Weights of a small GPT-style language model, trained from scratch on English Wikipedia.
Architecture: LayerNorm before each block, learned positions, biases, tied embeddings.
Training: a variant of Adam for these matrices, 380M tokens, 5796 steps.
Each number is 500 + 50 x the weight over its row's rms, rounded and kept within 0 to 999. Layers, rows and columns count from 0. Numbers have three digits each. The size before them is the row's rms in percent of the matrix's.

# layer 3 attention output (transposed), 128x128, rms 0.0365, rows 88-95, columns 0-127
086:446523486531452513286553538432483476505426503399492547388430496585548478600471547532534534530546455496561527478503625485482421454513498531452541563488533461484545574419511441554528526470489576527497536489505372373426485461478557491600463505528485526468500526556481478537583482508544451473561507531471483555605523494488541496503481536496496494411519471519480512509506484563466502464471
073:509490538509488500426563499385477543474445471431504522552450547538565550564522546567567507482417594461426431526383498535482477489508493507468580509543580535541510541626548431483474487505508498478519514429572456426528488466545453526529455435485459553470513585567504461494495588540549539499438502579483387606536526530524528457519477599435428464449516454476480491458586414607518528518515
084:417506417550537488430519519410423514512471471383407552455559493553534522500535540638511509501454503522485443501426516460534411518543472497500539587548548526563499517572523380392529501490529451557523540422516471507506434501515537426524474485542520581500478582565496542485488453489520486581376520505463408576531467501474517414440567567493449476449534476479534588518552424552534489508546
082:543513552444590467636427522490494540540452527441529486558533491489480469554529467570497484519409480554402542449516440491525586518471491492532471441579432537561443409500559439487574423442483497465521506477363528495561505429492523632559435526432519474512464456477552476519386521557430533512501505592563462471506526423572486464531503429483470450564567541550538502490513498501499586564473
098:641521477493509539537514421449569501496463452449495487470499636474475497454570438413540553495466470514450573466535595456440516500529491525475479433501586463498531507492501412503440475392465472461481424531459521546592488387627530556440417410488468476508588564488568465446503543542536579540520520592527477532496489520508405439566550525537538461548517454467519487504506491561493527463428
091:419574506543497495606477494573502538478490502626512488508516464431417474405506524457530494515522470486536539493521506489538481571423458528567443501475489589444482529441483525567551451509596453575500512483494643482537491520545508505479481473486465413482546530365514517509529507470428525456528494473422507453348534499482446535483535481481545460710483467511448473527567505473448548517495
099:431528530548545476328518466455449453520441459496486535462490444486580477572533529550514470454508504512472478568446503542518465459538566511451547517528554493608512481589497389475462547527511556489484542473515432413479517439514511411430531589576518570526507494539460548489531534490569515467357448581521369529510550549510568456487415509455418495461554447475538493513490474604472529558517
077:467416624442571463522540497532376486421522534548498464534564460560493541485511535472540396563512549421519494514512412507588460448434426491481541569532516538492424436529496564524479528462531536453448515501423523474551490521507472520583536591475479512522455490557501476519502579511444521472441551504533412472612386507420532545497561601535448536441496524510399414513487449536514437471559
# layer 3 attention value, 128x128, rms 0.0472, rows 89-95, columns 0-127
078:494535495444524555461463575469478422533477472489474532501542544565446483577490494619554378507508447535471424463373463516461471496529476544480406428457521536424466403537530565446555438512523495555582504503565489504468518496488556559440507607626473445651410487467455552435474519494478561542526505487532518529472434455589530484547589503500521479501494478451534503497511489466402480454450
087:500650493414508506472514611485504511491497431505456438445595555493413524490486390503533408439500527444477551527470526488465537502538494601573443461468474484514474384519459480534383494551474506482594450555480470483498567472468543587478473511546432480526584524514528532494576486502522534472567513495513562515439433548502579537503471348514469435457433451509434552540458463444451435485497
092:566577434512467562399461497515513552517512440513502501495520503517427449498543501405513524522534516482551447514449431532435460395539469536538537608518511502517515538601531487520509485545538463528597554481561513506546553353527460450517446477487448463403513507475464565430589497486528441563525519428580567569401524664489468529556447544473522463492414516478472555486439512539501550502571
097:509502594516476505545518527494566512513498439502528470523469517499498495525553473552541455481528486496582422446472546467441582501389503502495476478603466534535547455486453457420637458518507502470559471480523509511452455457521522345451584609511445446432463491494327559457390446502493527477429548490438534491530531575452543511559545534430505437548450489492548502447510497499406426553478
109:452510527557505379493376463576573506444529446512458524593428465484513531491523479570433537584519551493459499589573401497472523565446487550411459513569475554488579494500458520492509451490507504497494553511528562511451502471560432388595532423508546455496529505469534450510448499474416385631505435461517518552457577472378514534508539474466477458482460575480493432495510471480476546510560
107:475521492446519548502552553466489538529395478483577364505520426489492511512443416306469495527509439517467498486447522507471512479561638520518519494485545526407496477494589564420498476529482482476534592570601513498485426469516590569487534520528545526534532484514517514442498491511493503490584533510473570503486382503651520561553557532505481494492467444479542507481433500451532437467426
077:565522476484509467404463623474456514534499412559510465565473503567553487528448587554518584500408448463475617525431434467456460583506539524540501441451434449493532493525456494489491520494520494558519474378520485508426521491414441529308506581544489549507473527487523451534473449522568453553504484436484539532475476558528392489437448483600548446475507548481475552514550521529480527515433
# layer 3 attention query, 128x128, rms 0.0484, rows 96-113, columns 0-127
082:542480467471530508404521460458475474535591521434403522481544507494518498593538487485540507530503486494455480491466575454449515484539480514418540453469509508540465448385512547451494547416411575504452593462428434459474528567474521464481545535546416531433487498588502487515486526535530432451522465522546456474650454545492513501493486435496456542337457491589491572455471484530661462548519
098:460526553476484491228477484488488555500507490463529443356507473522555551607507521542462534522460500545507477522407435512482466450497566502510503486507542487429489525481509597514496445465492570435451515570490444410474458511520483514551540508567516495502463548610444521472468557478585471550478535530471472512646506513480455530458476455530433499394488465497575539507514504529502490471525
075:531497512455502449472521511471509468535554503438551497481421537577550399530574528396439568608556508510424433473423542471493494450566502605497488503433491524441432516435437422502398513510471506494497492578576390426463499549548466467495496452516583588508474469518490442535496494521569467555511503502537473524532475562438523558506419535583611564423520495581521601489510536484536408508454
080:517541484575517589512401579513490498397504428563486478536453504447436503392561472516463513518421556473535514456566477550538515606471487526485464441563463570538501464516544536579511469536555450536410480537558574561527508504571554505485538488484480511545545560463519481437493508555407566549427519540561557503350490484553502550504490507520516539638507520465514451579528479412521519574600
093:505547392498559516621479468500547469519511451565477535557542472557524488336484445556501499484464454484528503500458514459510481545459529524424469470559493522504473515515460467515515517464482420511481455532458613555517523458544551582473498525503451467497500485327465430553474438512412550547468507368444510401392540440478492480457529482473567479555584492525427442494557448573476425490539
086:462501641573500467257497551577418557467498481522477464402453547490436496589470516507456508463548484551498556491468452543504507463482478549482531457484536589531499524533487467446518379467560444520510534464497513440473508520533478534535577476539526440432526537508412506467504486501482506500550436510486407576577585499499533463433550457517432477454436454430544514540504518502427520564467
076:451568494538435448603380483483517507442423474544512468544527515460499466399523531498524556487403512465507474473436541577536468524404534475489495502499472607468532478481473553560568516430512462434507453492599585437524444579525508591546433471458567461558501461494523501426467435483506554537499569487441444470486508438443478463520482510528555466641480482461511493485476567513452549439662
084:545516478449530452483533506452510425523454468394491577484473542566494534546524503453518531530521449500442453546470479421464524436515544408595439569508457459462560428417453493441480643555457616512595485496540485558485495524386531523597473426517468582521489422578526478529562582571496496464495543563589545499545436431532461559523451539495461575459516497526489453526464541510515451572463
106:470533490475477497633429544515530467526443495533489520509552531530539482374532436456487461524549497488480570503465491408516487490435503498514487498520464558593503423493455456517496514544523461584531431389446641521548500551498566487543464469454490498446491476356548415473585438540471529531470446435475500500374510483501477436481501464499461458616407523444459425508529478415491570548566
082:487535492581521492532438528528485521536429556523487456604472518426487467426527430500500483471564449485503533456501428441498494549493436524499461475549538474557542484519465484542567530451536460455512517503516536512539525466406509478513407511372568417538464426312485513525552480532457417421521515481460489474371438483538454444525386502412482443622516518535533420552468460526520522565471
073:447528502600513446468520415569483483492502480520560462443525475519471513587523481479501445516507524506557429469507516456453429490460531496571385480512446487494436527485379539462599588548612498562456536381562551453577494501501531540527520523453473487480582452347469515436473486496407483455549544459408502552574510442470438478498492448453457551483555406541444473525581532460446483542501
084:388488515508493487524381530509427590416524473526442485562389518436495464465447501522494528537537467506549541561514489545546519575481511506492561495593531586489479507558472545590570464467550469457475490541526570574595456561511540544505480495494435452469573543436416544529504491518502537539510436517420461460391506449556370461500537540510367480611492562452515485508568469510457559481535
087:557539525553572439629434496512560546462572502634437557615529522446489431426486489494506483521533533539526523533499572483473531586477457524530482441513425582542431426547596505509479486532479434471471513592491592526569502553537504538471436475450440446510504544437465513491529434460393556530486489454427505462393466478474530502550475513495475483628432537520530447512576429501495496507566
073:425492449524535489671532419581451521541455586525557454538494545467555474436529468493532579517490500496520532612480517488497466570456533585490442493503458480581551457428485431464510417504588477543438515626478554543540488538518526503444532539367469498521577530391515493480530506491499558533499408442480543450458487522521526518459513526566488460598491540570446439540475457539414526441485
100:469438552526437536343505508479499498450473426511482528283482498477504513602404562519473466465516530550592475493503532555520538513548492563559497537520503457499457454451555523450466506473514612508520528567478423492400538539494457464511543515557549477533529554650507548482493523448579546459485492568485584446584537498487471518443471537473454495475463390478503558514474510489475512466552
073:485455446381521527721501568520533390494492519552550478537439482527481493423480530456598539538461518507457515463547498479490546513533510538552457392461482505552526481491459431422514468520497386502514442512568471607534484520452562536473462483524459509590517520409498472532520543535473459533475462451522552540400536491482531533502530466469618429520459594513493458427512496522481443524584
089:485514444545451509605483568550530405532531551626566524632546490489507511375589544500567506496492460450521515461604529458500489543465517477497494513537457558494477543485452476519544460537501420522495411527468493559487476453549538416568452458492531400530523503367559464478541445512404493520483496464467499420452478462522480431558518533413554486631457540504537453447542489516561581497479
109:476499485548564514605414461541475554463447487643506466603486558467510466398500520536577521493536524475475476511510476513534532537488469539506473456541457578456501545428474535554499441503529420445475466500497616501571446447566492479520464580468408499413571487361466462480563477544444522414548443499447484478399508448501480465499589501467525468635453504481529470505559489510454575567546
# layer 3 attention key, 128x128, rms 0.0464, rows 96-113, columns 0-127
082:472446536541490423410543505530477526455540546554492394432545462506501519471480495535494454507544517600464498470575409554474446511456545416412464505573523513527565513493516630546503496527533543412502502561509503592465504468515519443516398564502544471523586574510422542485451415512568484442540513570445496539505470444537570557472505480482407394513390437561455467475569399471442478510495
092:501397492543581590489496499590512449538477448659548471510514498436521478504487577428479525562490475373491512462432414532526471520506514570515469547457470547509514589497519509485421456449480468435483505485605456547454539576540528465527509436452518462492594511480426555540514448559497462426585499434473542473420439411496545521561527525510545485599473436422506493514533514488423421549431
091:484571641477517522492496430547487433502533473526421453397446506607496511577509447508492418463540538464520439568496586584586478555475466513451522482557529539488567533506408473502534525494538477462441519534510460504521465418598492495421388550460460497445478543566421506499524422511472542532522505486493615519448519530466491477532562362531426468514559453385464538509464488478502590504515
094:557537460514534488482589416539472449559519452412523581551521493540449473467472497519547479438507488544485550596499478464440508457503499554595473496510520510650592528484449467448426551564445430442474394434506474547525456575520499484584503496470554583467443441530551577468512429515502566497501502428613502586441516514438476495582449463458518505510497521521532447461497405463561511402417
083:513561463478443493605558465465506544415512558391492557521458461525492482472547443555542525450471592490494554559505546462505530477426576433549406464469606559472540509418578479491551538532450521588445521445490424521548465443449470575475492570532573525526499537472496466518557440489495474550481492480533450474550505487453454459541460591567419499486511477553581542493371470479619407568460
085:557531447517574498563499491421522520485543506524495492519529440434430432375458597549478474490468546444452446585523548390453530511514523410557441498603502462544586528562564464449442554472470524555499487412486530516510414477593441418538515466480474523545542474430491519511473500427458454456404521530499543500505515494485586498552565551526533466536523487499386472387627463550460505486481
082:594468517472500552567484492510481491504477556484487564597537595553615581567440535436492423494397556460485489508426522464386458517495532517544463576495440481425415542461478468497527560577443495550511469503422441530476437525511445473475466453447520535483504460490441581588469570510441432554402529471525432424504487548502474378543462488513454441498495481573528485492476501547555477518372
093:393551518550505497494521509617397476546541527477483524434511542509560472514498501522464455552486306548470535540515490552538494546479410495399545573477520618452504586491562484534516427565525564485477487630506456397410518503493471478477537510540485429506525503489440499426489472555543481563483469576428492499543503579492528467585439474464475554508493547521502529600477497490418546549507
086:541501477425433460507523488461488478457474474467401499452519585522480482471502394460575464433526516500476387549479508537436387409479454525455415600499452443553475502537573397456547557496488500553428497471572513538576496422557425474567476498463575526475490440507536594496485506472442429492340494449457544511471517523540511470469445486517535470546528537531423453471606520530522543490582
080:535512497427489446651503466460507520575529453470444520540544501437488460450493488466478529488547506566572476416572472495473485453574545501488575579489463578469512448457530426499574515497565511526494457488425472478572498514525576513539545443535431526453481482441543401531648542645536450489509528559473497550504517464478460471473472539429464447453534407440477606485510488515504544426372
085:470496468554514470471474568488564493502525545501526468500476533491531593457556547534522602477591631542519525455537541498394537412436553440519488508459421512421484487493498487414530521540523455531481467468576551402424548498569571476514554460503591562498541462523456455447642538588494477498491485421548541411480454470393491477583565598487497539473433472563514453463521468469427468493501
089:561502458458532566625507556486503506522451514437514497578582523526439519482516551582515592484471496513446548553530503429359549410514476465451496638488462476507470542467423500452525550500445483583547462470519549548457475455525443456521497448485458454503391540451598502558535476453385398480486476417512537525493480541469546434558571551498571524516507499480439519512497515615586514538500
086:647537487513492511558502544470503465506547496368463530563486471596431509513493395502514493455513472535480500466472423465491507476580497554482495553502487505532575539495450459398579510589563492544524502524442549590533389472531497469529446406449565587527513481516571502486544506562508478533453530500520478513470425465407568426557479509463587436398510497440498565435428401569536546529497
078:557469434531448485499435544394577500564454443434512513465439495554541467525601585468406457550424502477477496459503495480510516512589533438476404516426542573502439407539519434373549515497431455549450474582506528519462461517405495483431438487499551567443531600480498527528591536543499493483532520505435500436469475412423419505474515550449531501461520494466566500544379553523507498487449
081:483368506481555554549441511487444570590429402547473511574538501420482505385491484512539512519535476452491489561490560451560533519523432527596545568493489442496528631500425527493438448490553423393472531521571557438552546535566532536495526478566389524447465514468502474455507437577476488433487529468523433414495485480507461486568528557525448414506588408465524531431492479531490472506508
080:554527534448460563511570563425484518421418528552496440517465483462497477487544520580430497529457380475477477451485464487566455431477507437465456580597560511553512535482571637570508488472452538525495534490550490501468607465566529479420463488468421511452443482614560432516520502578529514524562538537575576453500521507510455509469543479546430534568472527510618564535457537586529445578480
084:539576478488445509521611630431611441515576596531477555450535495518533493487598578498548488532494513575486469521501435513475490458478487503377503535466452512518554466486457473577532509422498500574499485414528577630590524476516510561510452414473424565481502516514504445506552409496502429545474428528591453495473463516471579445432484441456509532478422461432439509481480559492469534463457
106:584532444483520511601488480434610438508522568464458568535514563560436484438498531515546498490499441550515459534557582466460538406521499574521520445483463464514489405502493500537492538579496498591461457384449504518498465438469486443590415498454549632490459444504495465555504499466462457538368453547525497516453531553461514491481477577519562445567438540500499476479604535608587554518492